Each number is 128 + 32 x the weight over the matrix's rms, rounded and kept within 0 to 255. Layers, rows and columns count from 0. Numbers have three digits each.

# layer 12 attention query, 256x128, rms 0.0498, rows 66-127, columns 0-63
142055120102092176087171113076072131150112100123153055179096086146127158143097126146205132146090199082126140172138079122102092124058121184118180100157154179041067117169132160163076119144168069
096142108162156106162125171201102060200127080095156139162132106189080133116093088039195100147220099189131086137080125082128171056147098139133078118131115108076087108132160096176127145156095154
101162111079154123202070121123063093138101185111022097129088179091136156149100125085166096137164137079140145164078122116075083152059084127121174111202178079145081142099061111098154151120168148
123088153110127231127191159096093016144058163088124158134077128068099153075135187135070162129050129110124012102106151135169172139141114096125145121096048178096050123155142165143144080070179104
142137147174092183140120187142177134083080131168109110172141214117086204190166166107165109165140128117128146114129152096089112156107171114090181122176156156121156122161146046085126051059109103
189133096104165113086127140121083106177074132115120156089108087117136170115170107052180161167099110074092113064226134115145128162162090172071088181104107137164115112145089111115103192097083161
195163123155142123158115171210084158157134084128112093078044135090127099147153152109100089090102119094118166121130150112113190219065147170101095113080131111179139157139101171115126151152083061
133132134155144169177136082181180113164134144097237219079170082144131128079157129112121159109137137125101150083116107091157114139067179152155104091126106094106080057108121119096128160104205154
184143133140096118118156091088205173141066159094115169180108091135118092095211103133150142132136113166063103098142132141132161114086104141206131176178088113102161100098137150145106179161124101
096127138170127160098137068128109051116148167168148130108105138197131099058126110123076095094137193146097140119101143131139180131165229127244100137177120090169116123144160156145140102147117115
101134170178132052099166091080079084113131063230208156172100160101117182075150144188173168154114146142167092110118104065131206165057071177138093061088087105096176119110150115170183143180148122
179160141174185098061154115118106167217141130138191175245156172162185141121104128146175180188088102101125112157112073146123088084095144118104104175092084159139048159092158136108122150074186102
135123084171114159160166121156073131170158095090188127104131144119120196126131153168134105078108063102124163136108129126167137149129158174113230203068135085066150046098104109131129121169076174
167114139102243089108056146159128127135104111114149108153182052159094134121158092227108125142123133183167110174158149166135101091065081116139177107096126191104082139145091115089101122092134165
112103033218113148123203118166181224219129118143087140136131119160114141095209157079057091138058138100124124082156109215124080123157179190157113101146160110090096198112138135114199160106112164
104141207153198138168124033067035193101099180169140149121171108156089137070137101163124099098127152126116083094145122151142110105126039132125096190137135198105156092132081157181151144200182102
153099117171099108129096122075077073138125091135145065099151118068163120117149216055132131054170166129127146157133102048147123198057170156136176095062138111166210182079136149186101080108077152
135130160143109100110177085113153139115164107103170115125127134140093147156148118101131123142114161113097095073101078095086155141143032132195135163133168173217056153117184107223103086124108148
085060180167136139129130129131163161160157132179147109064078032190091128201138179095105107133176142150133061119136157114094115061211164099180069135095187154071104132162044095086091149048119147
078134135190167151112157163070132178020096151097093129239169137124084149166178161119199120130151089128116123104207099127178136094087129137154135127080075130199116134150080162153103095135136174
179145126079072162115160108069041184098150137078119109185145106113191165182134132046091122123153140157115087147096142177187127109118090104130121100120126142156117102144138145107142121086069151
141112068186129193153112112076133086224086054125142152120147148184108163078148106096132133157105141092140202154116084101159143198180132073164050101158160133149114169172109131097057152110135121
122079146181238110129139084119179099124105169000005110132073108089178099154102201179150157093145168127184127129161128154105107080125179055152069106116129094135085118070122152143186175099114040
126129198146081099194145110075123203161125090147152150165154124094176027057100168124140170103120179108153115131157120101158128076068145179084087124108123172164152123141164134087158074170177119
085128150038135104084141107068120176087118151133160112186170085169183114164114101128097133094186074171062130072131121095127191132141158128150083133137147102203174255180217151098080121183097153
215091137127214098049151112103154117090155064154102208100159116110106055178159098073156096175090129045168145104126182070078182159098111125163169154117107180096158131131121116188145124189152080
178130125143090174146145048208124137116130161100165143066108133045098106104112154136119126101148169087185144139138163100120111109175096111103078152148118138193173177175104170175160121110118148
204163148084139173147140106173138105147046135171088164138114077110171154146127096124180064151141100084112162103119062198188119108101135161216103147063193150167137148169087125122119117143105088
127093060160020128111183149084169101171120131192037155121112131106123127162163135163108113214156148026106156133189168141177185105067100057149120165187137116137109160150160137181116091118140157
149128111151157119152129140087126131162209124106136171133170109063139160131105099136089105177134103070122075131131105106106122117154129187122219100179148110072184173097097142087119116144120191
102107183088107068085165178152093116093178129222093096174131156153113118118150123160112105082105122079145239183185096140096124116126143086127093028078094146117160063255120113133078147102129179
149171139147068128122131146127183086102156223108125117126234123155061057159123088096045132168097106121124159225128175212067046137135145133056101181093159128194166119083157204149114063134127118
108135198112215161146104161085091111063063170194110169086166202107070023191166203052087127185124190232081074133132115186134125135146136090067081103127135116115101138109058133089106083171085124
134126169120159189086128063101142111150186084042183143191084166188086099079171157148150130144121135230123227158151143138178147050084130134085103117066205171202156191094153148153156097120076084
147126127105107128127034180021107127179129138117085157121121155148117142130109178153145115108131114092075119188078068105089130108192072184204091135120182115092119114195133143153169170141065156
147127066058104112141097128128142177109158077150179183142161092116147207092147028141104118100162131140080096175175177124032048187093094092185118191121178170159082115131147135131228061178150146
135242133130182082104110171102140164104083152150172163164143130156162142072120123103095162052052086117107155167126110124073121152101098086093106053163162079179131087183109016072197063098132109
105164114161182104129148112141147105120058111154198159121148096135098138000154085104099182099246163059133132094075124113119037114153103159071116109112186129095113055117178108142141123116109183
170148141114147097169054137138160114156133049118054126142094139118114160136138154183123173137114221104078190160103171111194158184119132112135079093112147242091169198113089202101128128166143145
140078192127124120122118172131119107119105104196141072114210128246084101126206170167139109127139086173108170020155105124161091152185089124107204086130125114141089152087141176131095097104155210
115088105111158102044149070118158157125148143133155124040130156117145082161060096145112124073139120205252143127172077102139208126191149172117145080076132137123149058136119168121094143163132241
106074147087150114148101150121086137153073052073135135127124166188093035144200124147097138166183134115181168170120098119225118168123142065127116178113161110172136131141096174093198189083142090
133205095166191128127113100112172160126087178100077132124154146067158214205127128154164122154157138174014105068142161123100140115176180105062151127112173164082129117146092147116128143135101138
135060125113188156104108142078120198215107103154018182160135119164139141094135154021142118194098144172119183118133144125117115126127137212112104150087110158111130132018124125151137163109080126
106086112118145099059148160069177153032051120157155148099153086128132166097169154124167116106135122127122112090086073129123069173156115148117140148110085090121142142135137203123061140176049116
091099212163082136177141175123077208100166160111109168121056154186126137137153085156093017116109151151080168159123184140142134133124125136070158098097049128133111138039076125123098054148090123
126094164148132143111046154168130171153122087186159096165166156210070068103192120088145217109099087051095135158167139106188107154094113048107112168182141125149102185120056119182101137113093158
107108130118190131146143094096144073212123189119133117071142136153149137131172108099100126119180126099123080147161165048108141118180082096129148195127150152132207199141123051127149175087189136
135149118113143139187141162116110132116184142122090117152180210086107189153152131100207161144146138165144130072013122194035159086156174111037075178080152139115200065105177136121052047166137071
081205125113139110035153101112131147127127165167084099101189159182067157134127131152110028090129186121130114120172103115171155031054151106128130066146179074060121071193047117134191050131131153
151146141092151194105132116204122116076102122125154113174115114168123131123049161107128150123088085100157061145255105124150201143103185161122114137110151110090154119154117139053093141095145210
199136124127138155154181082170056174136119107122123099083079134113111181106070042165144118100087098129144113160134139173137115187078129095162155115087133149152138080098177156112151117036061108
136105103066146200120122142176149158123115084202082119170163166123118135084147110176191120111059093137105130118069064079066120072175197081090107090068191139169185174077166115132146223106156188
151158182091140106114123107127120084070076056188149104130090099081168147044138136132089118180105185149100115207160143147094099077133235175176146122120067166119116163089096107203086160110138139
198109124160136130159171134153110087067131098150150099108174140170165102080141148060093124098133168073116083114082186104127155110158196116140044122118107105097155103255104126131172171183154061
052063106105114116107134177149138109136075042164184111135075134168118131096098210090163089124160114109116128182147167131071119094255107086085132138166132147129152127121118179143158094152120106
104162158174040148109166019214072144149162139156116125114107139161171067207045120124134086115160155142132126124164091082136102107120119093162169126165121120165144196188101110120103119162135061
000191131108176124153140164226099119151136140129148109070189168116198134075146162145223119153157101112129167153103045157123118211130123118189141079105117154177094107125142106121128104034149152
111118137151138148146060125056134093142167079206124041086223141083166146100071103170117118134132098077073198147160102112067068131094149102146144208126078048150109129108109104094106158160167094
107126198164135123179089079112192110153111139156141136103138214117140106123122192141124074111170134037143074150065107187080150145184172165134156164079143122171142161089130148123124137103092148
081147074187135106138115128090108153148137180110210162120138117125145149090046120180114182140131113106140140143098164082045117109131108087167056129120121106111195147100114166162083175128124141
110108108105121167071109199101107123187106125103157116174203112084149081109047142070098169086178131101144115152149128069121091100131138110173247192090110117161050141112113164134168087161140125
# layer 12 attention key, 256x128, rms 0.0496, rows 66-127, columns 0-63
161099180078127136112172171101144132148163180155139139228089118131129095106122131082161064141104109103140175147098138088127128057105150124101106165171135154148143136148158073129083212167164124
142146100130133140122075131171065134105119109148077134128128115124064157151106095147186095153156096161194111097076142100156170040192116192160163165106163069138113086137142145138167158136147153
108114107132150117110086075196068128148100211118081145212115133102168149154104150087116102081180077128071080187096090110152105185091074219087095140218164164160087163178146143143071100116065081
147104180027136123135186148140082124114087121080168085127083086138097171149141182138156089156030181109093121203076171125111111125083168113105140109191125208108108079136163127161162107094133152
140116098149068101050120104133156118118104162133124179142087161179089124101094121100138056072111212147192129100159048134114132118048152140036156120148200177101183103219156103101171004114129146
160179105143140138152139199142150058177171147197187128105106133168089161104209090181178212157086063145119132117139114115144175139140051138014099165133144106118195091147144091151100119140149159
155173152129151111122091115145075105188167155106101130122150138193088082202124150138098179096149101160111100152109101178067166149097109145110109155090118028175165089160162081145138073142103092
151162094111156071101099126140124156098168169164194112142123171108195156149101111097129202164149124184168124100056105098198122129137152184126142073096088133115066056095193150073150156094119170
184097153093103083185122112113098166026047110134125137147187097176138109132122088144177139124137207152101172138147156120123170141066100106146079179100169149110100133104167092117228150188207087
174149105152152116109155120174067143119094155153131091139163134105156097075160103079138160120150141116131162122108123138115165131099197176119187140120122085143137084081159140183158151121136085
174131211173187159161126144098127158145162175122254074194138123144103027076161082100148138174054132156112162037107132082141152091163157130168113115114172156175107204170123114151184112176164092
158123166108140143124131104142168113085194107132174123119077181153148134165131187084190174184138145129100085125070132171150079130184147129138150118135096207109125222093177080112142171056123171
133110136162074115182155062121152151167154174105160168113083116115204130109157117125121197140183144182110159171135085132189147149156111123073176126097075063116142106131159094165190074129048099
160142169065122102163087128171120050142150133177125103124142136150080089062200169184041094151125142160121133141118083095138069118174122155161099158139098159139038145110131185125100091119086139
162132086123066188101148126089191183166149118102110137210120173136114167096154169143149140147145054208087083124159161095131124185103145101162095128161097100047110087064140156132161133052114101
149140161129108158132172089093152066107158129135124080177184026125159171107131086177134185119117169127066133046131073030102109105104115140116167093150114181049110128192146181155075161141190096
115077142141108113107097075087097151123093108156100093108153107100115128164072137117142150134139114142127134160165077121166114119110196207129111149092119076156134127144148163206164116149076122
149136097099110126131140169093099115115097116141171104143084075159145095120115070134160127114070065095089155096124160132166161093123132162115171200123076222123055128077091032123082134111126161
096116122166149135063114096147173133072177117179123111061104070132081154073136105130065057134193127219143053154074146132163118092139145162135139192132102158089157125149166130118055115063228163
142105026084128185125130160180145132078193186141116138156112109160104089140139081112200097134207140161085173114103112110071119113040136123115144181112170164112100100121084121222147109166071168
146169148128099114166159108073117186147133092142154164164143161161147148175053162148195113125115157160121070175123119162096152061108129139099109145131115166129194100152066122106133082123105167
159186041133164103140129171164149096132124173137184161140119113142064129074151125099189113102185095078166176110120104071174097102071112074119112177117213021175126096175106128111121111154158157
113146109209213070061144139104138039139103114113067073129131157139110185106070100173181150175185133167148056156157127135191157093152108100100164126156107208195083116148130150156127141109106101
118143168175171200161146112098141122071101133171123104158157150098153144182147151083135197115071214135131166094170106112129158087112207100120118069132071106106136111164107175047146155154088161
165190093110123130112192150105087120073159143104128148143149185085139204109132086179129120161127085093134130120173162154170195137098105186196103119047096101134208124031119160133078133225086138
103100148124107135238129124112123133164211168133060086099130169105065145103117175127122125153143173122125185166091169130121213168131125148166168089141087176119112145106066132095051174137175085
166157133196101189090133115105120062097089107125088143135126174123155093151165156140107199057179126152134140162124192110105147132141134132208077106145112128112109137188153145128152142179104141
163169102131133185113070105118150162173135128091125242176156111098163105153183104136147151114147132142148167179140081124208113099096127128118146000138149129126154162129132142162049123098135167
153073047170057131143184175095147132145140164169093143125149151095106116139178109087160055066137115106129183127150122093125087134161083169169093130167119136098123136124129124170160120218143150
187135176117120112050101159121185107149105176100164193200093104045179099084153143130111098090180170127170115093150153101089126201080147172128137153060119135122127163103093019141110097220173119
073130121115181167203195190130132130135159136137079133144112172179112090060247037121161097129119139111155143221130140118108123099106145164124097162159119125118141096126075115140122013081136059
072094160101089164181181197118195143113079129125101139147192139108035189122101145071156114143158177115183152084149065166079119214152152087089110149088079059164032075134200165081075131131125192
022178177133114150079133105142145093073088103161097137098156157152061138124175076124094080078063102131104098106124059129122074145122116147132120172113199147111101199048107123158157080136133168
120088109123159033192172101080057086064146135187215174150151124159057121100083105140116123047098190203144184105156134150140158075122169143127132129097143092183147099089140149113160144163092071
137198137101089111153129173082135098127143127150076210115148067073166143139121063099145127086107082219127103189145127100159102119119164094188126149138101106169177209130160116170150134128108129
140139126139155119145200080092111059121112127015210146167199072151213147148167134127110129101149112062141146207159147118054173085182103158146117093146108107099134129169135063091103137134189117
203185159145166067102087124157171102108086117161160137120181155208151106176103088145080036110132130054136161081180129135055102155174129122143122071138183103102072110125122148137128134091042184
106137225124150145135104041163162126182124090111203116142112125090109205044137076134107109119075158124054122096049173095146086089046113181125150087115077129146138129129106225115230123160098186
076078149162141126127132140120118081154101129167085146172143114132053095174130200114129126143128053094087177177106112155155091136152130171149172180084188089108185181122146129129056087197114107
094060187148105138141189219171085063088132076158106143135086115124188143098152165135041115161173103181120183070111153027125126141061136113128141139114132074167127143102073167115148132105104150
131148090135142026097143157105119151147182092119119132075073109095158039131175111121113173142158136155129115103112095154091062142143132094213105184155128120077122111095085181099093141135125129
077098129172120025129159005132114111180124148153102103146157162200104131131192218114114130133183062106139157198121097000155155108111128107136110140186098096195132155082141113091104115083086166
097170182154145136119077175103233117162140111031184192051112212142145180122113140133156038095152121116105110125137121138147148120115154133099136125153159181113107166139167188120089125153144161
117093103139119147162123122180091113093135039192068158132104130113117171120111133075165195109110085189081196063169130095124148134164157075097101142151146141078124219092105113147087152105138089
171127105075099147104171141127106112119132103143126153070115102095124058089118136154233117131108071138225121123098114060176125103103146081153096130086177181103132131139138162141079173196127086
128086094120088191104065061128141096066123229166106078154111135114080134145168166227103084052119144138078087146181121089119182121125089127077169178089079111074143150096160109149144116100106107
172132122243059101160176142144176125092126104213134172116157096149101223127157106132071039122164121091141135131087169133132119205056075109149148203157167072156119126154136070106183209075098124
128095111111129118131097061068104211222153190159134090044152094140108132130099152172132121144082123125159083145180127086102114194109160159185129181162088161147144067167148108193137127126140106
112117144054171171150048139145176108154097137116081152093078154130143171176131076156131103137111149159145108101037128096154160101210083146058170061111159080157184147198086141136031154155102130
086185082142141099090179171079143124105120210189087127119160132199241089118157124134139104099129154146134095090147174023099150183154143092136169129156139164071155096075142255170138173093204118
117097076176086151146116155154132137092147160098154129138058110149112176077101128049085110219184151127144071091126134147131142180113170070094115106153164083134146101136058131095123119119150142
180103176122122130095216117067083105174203069116110089119106128141168119167170126112093095137112107107108131144132153122089128091180080152146109155065153060116123098175097127145090073132112164
076168083110080142108114137159078098151120109146136114112082081188148201079149138117133126185078122164144140099120075128141158163107147131154160053064096146081167171207079070122093173092070130
127090142109130153129113087088148184086132110079101100192122142101150095065133141113152085181080149167125147218150127125112103128122149169114034195086162160133136134178132122149149127167126174
113200153133166148122146133079183114065152165151110076156125174112072131161105114134168180120159121063132123123098083111156176097185155132145088065156147110170153093185136139179154098074166089
037061133118136115134151128194102107149105129126136180108160093160149103138081116120152101113163089123169145122097196118091098117107097143128157061170120098132174169114095173196076155109134147
138125106141068145084134123065083142059184127093088105145100091135094146204129094127080101180148145148122162133121133093113190131093150136097068095196135140151167172117149123081105125110148148
097101129112128124095103128077147112129170154097130092101094119103131170140136156136166164144200017159148148129095047153089108120089041068182149125068128168186132151166027216126183110088091103
181140159161146097106121132158167213106136134184074112146131158160125142126185140173047050173171114129120213095143031173083115112072144133144156204039164056162101188185143095127130097127153059
155104148161141117139094107112196164153069200158085063144099133069119117105092165130083093123108080131105059110076048135115101140104179099176207149134148132178134184117126137143098106175140120
192115076142075156104022178188124084090151096153172080067160184143132169089131034129132135138149135118118137137166138065070173139167120054159132092168050110161116128118171178117119114152141126
162102132156092123137112185137094131165108148095132160121139144136159132146198127089111199164153140103180130130098110093054156085133202116070163131132099182102136158064093163119164172119065169
# layer 12 attention value, 256x128, rms 0.0491, rows 64-108, columns 0-63
112070126132120189095108045160129157162183157056062116131173175124121053133068139166141115124125152115140105079087151127181162083132136097164145149077150108174175182098168132082103088156086066
191099107117126128144133123172185163193067097117155090089082137133145108130117120096188098099106125088126118052123108106098150140180128183102146168107157102139103192063222193157163118143137077
097072122185042127062071106158120120111106155142093149114113057085188103136194094113141129106114098113119095163093099111172105148107083183168197146136115158126109096169143135053109099235144169
100130131089091089168154154092143142135191071128113163156178090108171134157098091075140077134110144104000151183116158212127113156102160106159094130125140156184126084146145217188109065133125051
117154105142165109118092173156142136131198042135152143107082175125066107122108138087125179110166077122117127160090158156092146167108133177088113130108100156184154113063132098117138105144184159
148133114118155126164100031109131048083115089150119130139090186123135170132135184103119103155125142124197095088149114114133195140143107149113147117102155174146156118149134145094173180171073172
106104138155137099169132140159100150146098123151110169143141171111155108081126207196056181106112132144131083107169112109165153093129118135121175153179158106143100113122049119088065136161114154
103175166105150103141111109163125220168081098095114165164104105047177087117149100110122112191062169145115120145150111086108157132133080077081140117097198138125073158139103136145178080174170126
179126127136167068136146110134191148096118135205126084114123146114144147181112151132167164136113147125064134175110144162045166116234146171132110117162129115076118168085145149098046093188109141
088160094107196058121045160065047083097085163151138100114180151161172145128161052118116139148111067158172141116116088130147119161148125170130174134161143139115081148066102138093118082093116197
088155129142172108132147128089145168168123192173087131152124136232139091108173025175126179140078143143105102098127103172109070065145173130102045134115094092089083122107129132168096153152112118
098094110204065119117164171155111112106084149090213124098093122152125117127131178094081155167075177091173124119093064204180099135114071149155147111150096160054072170074182155146122107197093145
192158082129138169118198155187144114099137145074175095140167110107146137059136138162116131184164141172114166130151154103117156128093074094144108130187066113181110078135116112100092115119070231
125151084095143102186104144072163147139120170190153119054151136130156105136113132114112128160119081124091123125090157114117161100141136093111133128149095163165117179110148108076151119095077099
164170135115151101099133159129063123098153157132121124088075176150157118093073111122116110134126135165117168162103123066182126082114147099169095110148132175145114140123089113202099130165038183
141197125110139130133157112115026142117100129081119104136163185103114177127019073153129143090098047108102115147194127135235061133145165169149162153074157123164116078138153125120077165111118187
095105167136110136096153096215160171074127109162166176113103120121081114121117129190126109081056120162164157154134088120129083126093158173098020098225153151145104131128149130154114162203130007
118165129170089125092170139195138081126099164096178168109230137105091123143140151124070191151158109130109159124106113093184109127184195111163121179158199142114146167130130120112146177052056130
148087167094073053118146114120189131118165178106164085154114178173163166163186075104149128149128131100145086156125108103135152152158097061141093042127140138193126157113145149134179144137190127
119107134118078076112171126173143156128121152134115162112151137092106127128103118139131072136103133122141121135141139119166126097168141118178061122123132139130031198193128161127045150197180085
163159152122142094143102144132102157123150180173143084103139080108189133162179112124090124126126111180211126157160109128174169129094083128106130130118150164151136192132149113068098103085160116
133123147100130086134115109141087083116135066138132085179130159138145127103139115108162160152080161080133137079132105109118153089144123052159128140163203095086130233127115127138139087129180187
131067076108145084125089158079120124130163177138163133212118125124181164093177106145024152155092043078185133140086119131111044124154146095099111063142117114110166108107187123113113115182122134
149108142120122151190119122151138102139067142193094081096122066146110110186135111075124105093193093147180163145112157167105114167132143117118064059093091102173136152168196096118091170144147126
143082136151158132134055156095194164185136067110084110118106168137116087172110097066090100108133128199110191162132102093157181119156046115147207098148149157124122090094127112110167154155129154
180113108133116109098075183201087117164101180182127117142156111074164163098126128153087174135126215187190183116162150090076166109163079131116073216161197125150109129147111130088149130088114109
131144078113231100131108056133183104047212102157089153154146046178135123160122111159217151094100054086082156126141177151067143095181165070146176078116085140109196119165205077158153197176042213
073152104145078103108132121152204045147067178112142097227150223161109182107104086130123124109120154121127079105067124098188084172194145144097123136032090153109178113087036081139154142118211131
118155189131121140085134094090180148127108074142138123099157123096148086152111122168083144143076144123132122112142108133161146143141139182198128164099200117182157161206130130160136173128063140
101163133164120132185138124121117114135143099132132164091101167160156106113085168113127198123167184113103119097101064101134101076147123056111077220187118129124172169109144133129087115106117133
182139132144181183224100146141096189152088191057138154192129124109069105154140143148105112131097105111123123121103121130131157104173183119114049140117133129102127146118053144162176133087103166
173159113105064144077147130067107086098089107101107145168120118162139053140148149077010167171103207094132187123110163088145121103095120084090098103153138139164191161117141132159161153125089117
153128108117123074142086079141119158164111084175141097132127120118100188132174051180100211091140145087108107133136143078133158116079135109122156143091127123152137144091100109134082120143162099
134096045081085151119083107157158076149174120141087138114049130121101173117110073071130099149120148108036107120097119104078076109125116095164105185172142188066125090090089182120167159114112050
144153126134076125156165074115141113126143131133080098115059086158128117112119148126150101044114092099173163167172179186106164101117103112153107101100138087162125141082116128171111148127181182
113165099133087103080090114161126047140159175160182157115178145117173057101125143124144109108074152064148140158179127102109167059159124184167136101086151092025186106098116163081121176035129118
130203064140148213103186090127103099164130113077090173102095124110109112084092057136121086122136086165134084164132147190133101088127138218175109143149138130115200116135108144139147139125061069
166110049076150135114064145089090092100114005147053147138112089134146118075190151084110087053181162107155146170096175208179140108105085110136119062157109107172104129097164134137122097118090133
124138136096102081190142113161159151160172112088126104104116135117110092127114112211142111130100095089155119095179108144175180098108215127140118141152183143121116160200047193098172123112097114
111138100150133119100113159117105167078107085056082125122183076106144203168104134105113052161072088044152161120176126097113129175177149155177196106131103159074130151113073120078083132051126167
083156157170090130169209140121255097105118118118085130073107155072126195133154095082062120116199123138129143171110142104073129104167160158146220080155175095102100143159104074115174126128174097
164119091095087181083079090143113179161111126057140072153123058223100085225175204145122117107094093152110181104135101145107088126156145198153119079145060108155089140138123124049093120113095080
073112107129166156166228041152142107114130154119139120166093054144166093122062110104152151103128139126155151113131113103069128183101078077134057099169106110117160155133113034063110145174100150
164111146178093108121140096163085111143137121119115127108132084126140150136098089109083130152212115185051116118047143169095178114129186113140117088095123131140109135154172113130104194155136147
075076057124133142124059155041159078117125137115160159127214123177148163109066175099151142125116120153131096115116087134119128091088087163150112213095090137154230103155140123175160162153150147
# layer 12 attention output (transposed), 256x128, rms 0.0612, rows 64-108, columns 0-63
113127102110126143151195124136139134144057095145127159184103119071222221101158101181191139101166125104135117196188134175122119127121116143166107143160117134053058122092071138095134197154089128
044185065146117118056126156140076103160122164146123145171204150120210115148103038124146163076098150076110150136083151130160114094152140162140081079093086157085127118180104096135109130095056213
152109096083153142122133125037158141117122154190153072097176077199126079134130159158134111080134156148106157091159122114102183057250168165107086190166092108156114152125141101206144137114078094
140134094127169115093093095121162070155171166170128098090077157226056140131122128125101136169209172103174166084098200147197150152098072087149189113139118098100125122092065146115143183094051190
149173159116138119146089178100110045129126208171115150109137162069177135128114157122082172169125135134143090107148136113122151120115076136157114145172140109140051161156187128124082090081135139
134125210082044200139098220112102108130090088145131141179138100118087090098079131148176148209111091103078157198174192090133088147112145105120046170136166123155116084153122184145177128069190078
128142225101139128138160082145050116111124081074122134083111140183189137158169099130212151095098107078119187109110161173150129094189143103107091113099126122165168184112156194104142143078132135
125144061103072117130096154168108031084150182164172157082111090147160135151123129174122203085167047171177132163119202179102020095147132104138120145185097211111126093119052164103089246078130073
143163046132043137139097170101165072177164146205171132099089137110194068129146135097085125161098083111129160132120142080170162128117156078139161087116117133081145137122140121173123142136101151
197124152155073192134176162118135110207142200075132117130079090091103090131117186127137158178093228089053127133159199146090164135096135209130161133121103169125134107153127128168139139131172132
119099135162111108157097144194139203169111100052136182065106150073084161126111220056145111118129157115115157160082071102156108136127089179135164125122149187158147119147073129150142110114124200
117139075084053164106108199118151183196072146124091153058191165099134180139127092188128083079133081157093099148202195095121150187145101153099088103160124099164154104233171161132131050056201130
098083176156164071163205121081137105212146125064131129124157133140079170120176103128161110081122137206173090098065176125141111098126104088129129140098156146115101191120136150151123181200148049
156107136052114145139158143177133184141153069089104071116071155181147101158084157119139134142143171127187165107094175209161115133143142095119178150123086146108105106122098134152114107156087115
140017168163122109168087173130181147204142136128132169101167085082195107170191119149107146112102105054116109089113166089086122176046190069156146083096079138132131149132143142111164142117132145
117107159138114170135138113126135101113150129159203191133125117125108140139180167079122255135136176162087093147086160072076163129139154127116071133135097100139119110080150093095133126165124095
130170090113139102151086155063157075054093144073119128185133157087177150145163105031183099085177124162103111140127124107122161148164141057149128112109160166102177154163167195070200146105119198
137108111084093108126158124063153109138112149141119108229131165082175197126088134152135128103085151109150097136082165091101119131059126092101056131103051087095192133101127118127117131208138139
090110147124112182142121126139067164033103089172066163094153105155093054118136113107084094165146194098118111133104140149148179122134118196110138123113096116119130105078103126123125136044146080
155131111180138176149112090078140130117163131152111071058108132105111183168243088126101188126142058113100140138141154148125125046117109074133214132125125146097218146109129124082168114150104103
151113118131125140214138121135144131157140145129110122146126123177114101112141123152133124117057131105085092140107105184136120133191144167173162160100100133145164046147093132197132099144103092
115149121162097124127180207183136171100101110149088171102122169116130170164141120113082153135102190080183197131157093165144120163120178160148137087118113090165178059153140165156196218135194071
163090175121096133105140167153163217147122158106077190090084198089132046167149149157188112116163151105126101158119123118170160135147101183120152165145136130163193142128066087186159115124121200
135184101106083109160103098066114112157169179086141113144129091077152133062124148082109042121125155100138136144213150096174138109136183124100145083125145201124198073144110189117109085115153129
140158111104123101062164108088092015112160184177123137128093086107181119115147165169159115072132140153138115160184203150104149134127114153106115132151111161128109155127148090168116131086170110
151188154150137121213217099116177150114093140104125087127141162168077151189094130120183043073079054140153142183135069201110117114019147156057089081083147130108178128138136160153198218095130091
073155224078085159149141188139166093172110129170180167124093149134106111070067165111066117122121122147183091105032100057123115096129146079119127146082176123156080139115051117110158097135151112
139152088058125144085111137104074183142178098073127200141174081000142088125114121121041147128082071124116042163170140135091111097112180149097109119132154194203219152085200110166121193110083077
138093120101110131152126157193036092095084077156177096116101137129214205138139146135092132121089163129084094190137169158116000127171190047124118138144106166093147136114095113110189115136121153
186114134136131076084102118123212092124102129127114103179199152157183181188214129112142159125053158121130175134099135140154140131106139107142095056113080133107129092040115170159182147126122078
095082083095119104120148060152137081139141088112055216206067069171118162105117127029167148036161131177153181080140107137089123105161101128128127086131090084113140091106170111186125104206194100
048094084145196139090163120175196127189147200122082099150079127186092179119129137128079104125220099054125116130097111107068115154103154145093102138194105149120160124145168102098129098055177155
150170153088130152099150225076115185079124171063149156059148092096144122095066166090146158177114150110067151118114042114101168118139159097184200140177142109094147102118223124124137112132083120
107122089157156137080100092075113166116101184144097138099174067070115181158099081154155184115178052105178143156125132185164136130111070130111150048125117096203129144148133063115162136138074151
062206160116121160153101134172110052043098094123154135106150166139137173165163115100084154148191158092106111107131141099196128066151142164106115152080150072062161137155151211128095105118140069
102060150081163155116132182189173162102114071130163131169086169114146152152056117076129127114114081161133126106080206154140119150187124176066106131064172141133149106175099091063102107167003121
119057137124105121127112112156102191138117094133178153192150083105141189128165137130159167142126158150086148070116130103122082151144173161130161159107160141144087116186074161148089118162071255
061158188212117149092142108191146118133091167089162056049160137080123138190110165189112110156147132125115158150169107148076121201124118143155230152152147104114129127159060155122120084094149212
174132106113102141094165194100078125028107075131066133119144116149101203162107132077181120075163112144121207158198126142100087143146094070075148146106117082167107095075113119130100172098139115
095036135120129230145117105191073073183096113168176137120079124171127117089129125207151229031146086121121108108075189118166108081163114145109215104112093058191163087126186131136162121175222092
154141071064120112162133190033026139090224107130195122134155104158164104103098173240192101169041134178180115157085109113109095105125116116134140109153075127151141109114132189161153118112109110
055153133167109163057198159128132110110135105121100228134074145146169201050144091114187073093125124137173090140120127093093135065172110132100160146075140142105134194178154095096114111135189168
124093112085081128159097158137199197042110105125104188159154142111173130157167089097112064104144152149115083107159072139137111168163227129103176132166139124136082114174069199140048159135147146
112112108091102127191094125124179127162144180155161138146052110171105106165136153119083161133131107102156149095177078074099063106090156123099138129156091190173109139111113171117103085159148196
102158169145084117113130074138192151176104106094114091133130135066143150107126132183084072104159132159099124187121129181099122116123106115039076128071162157102090191108098134109163182126140176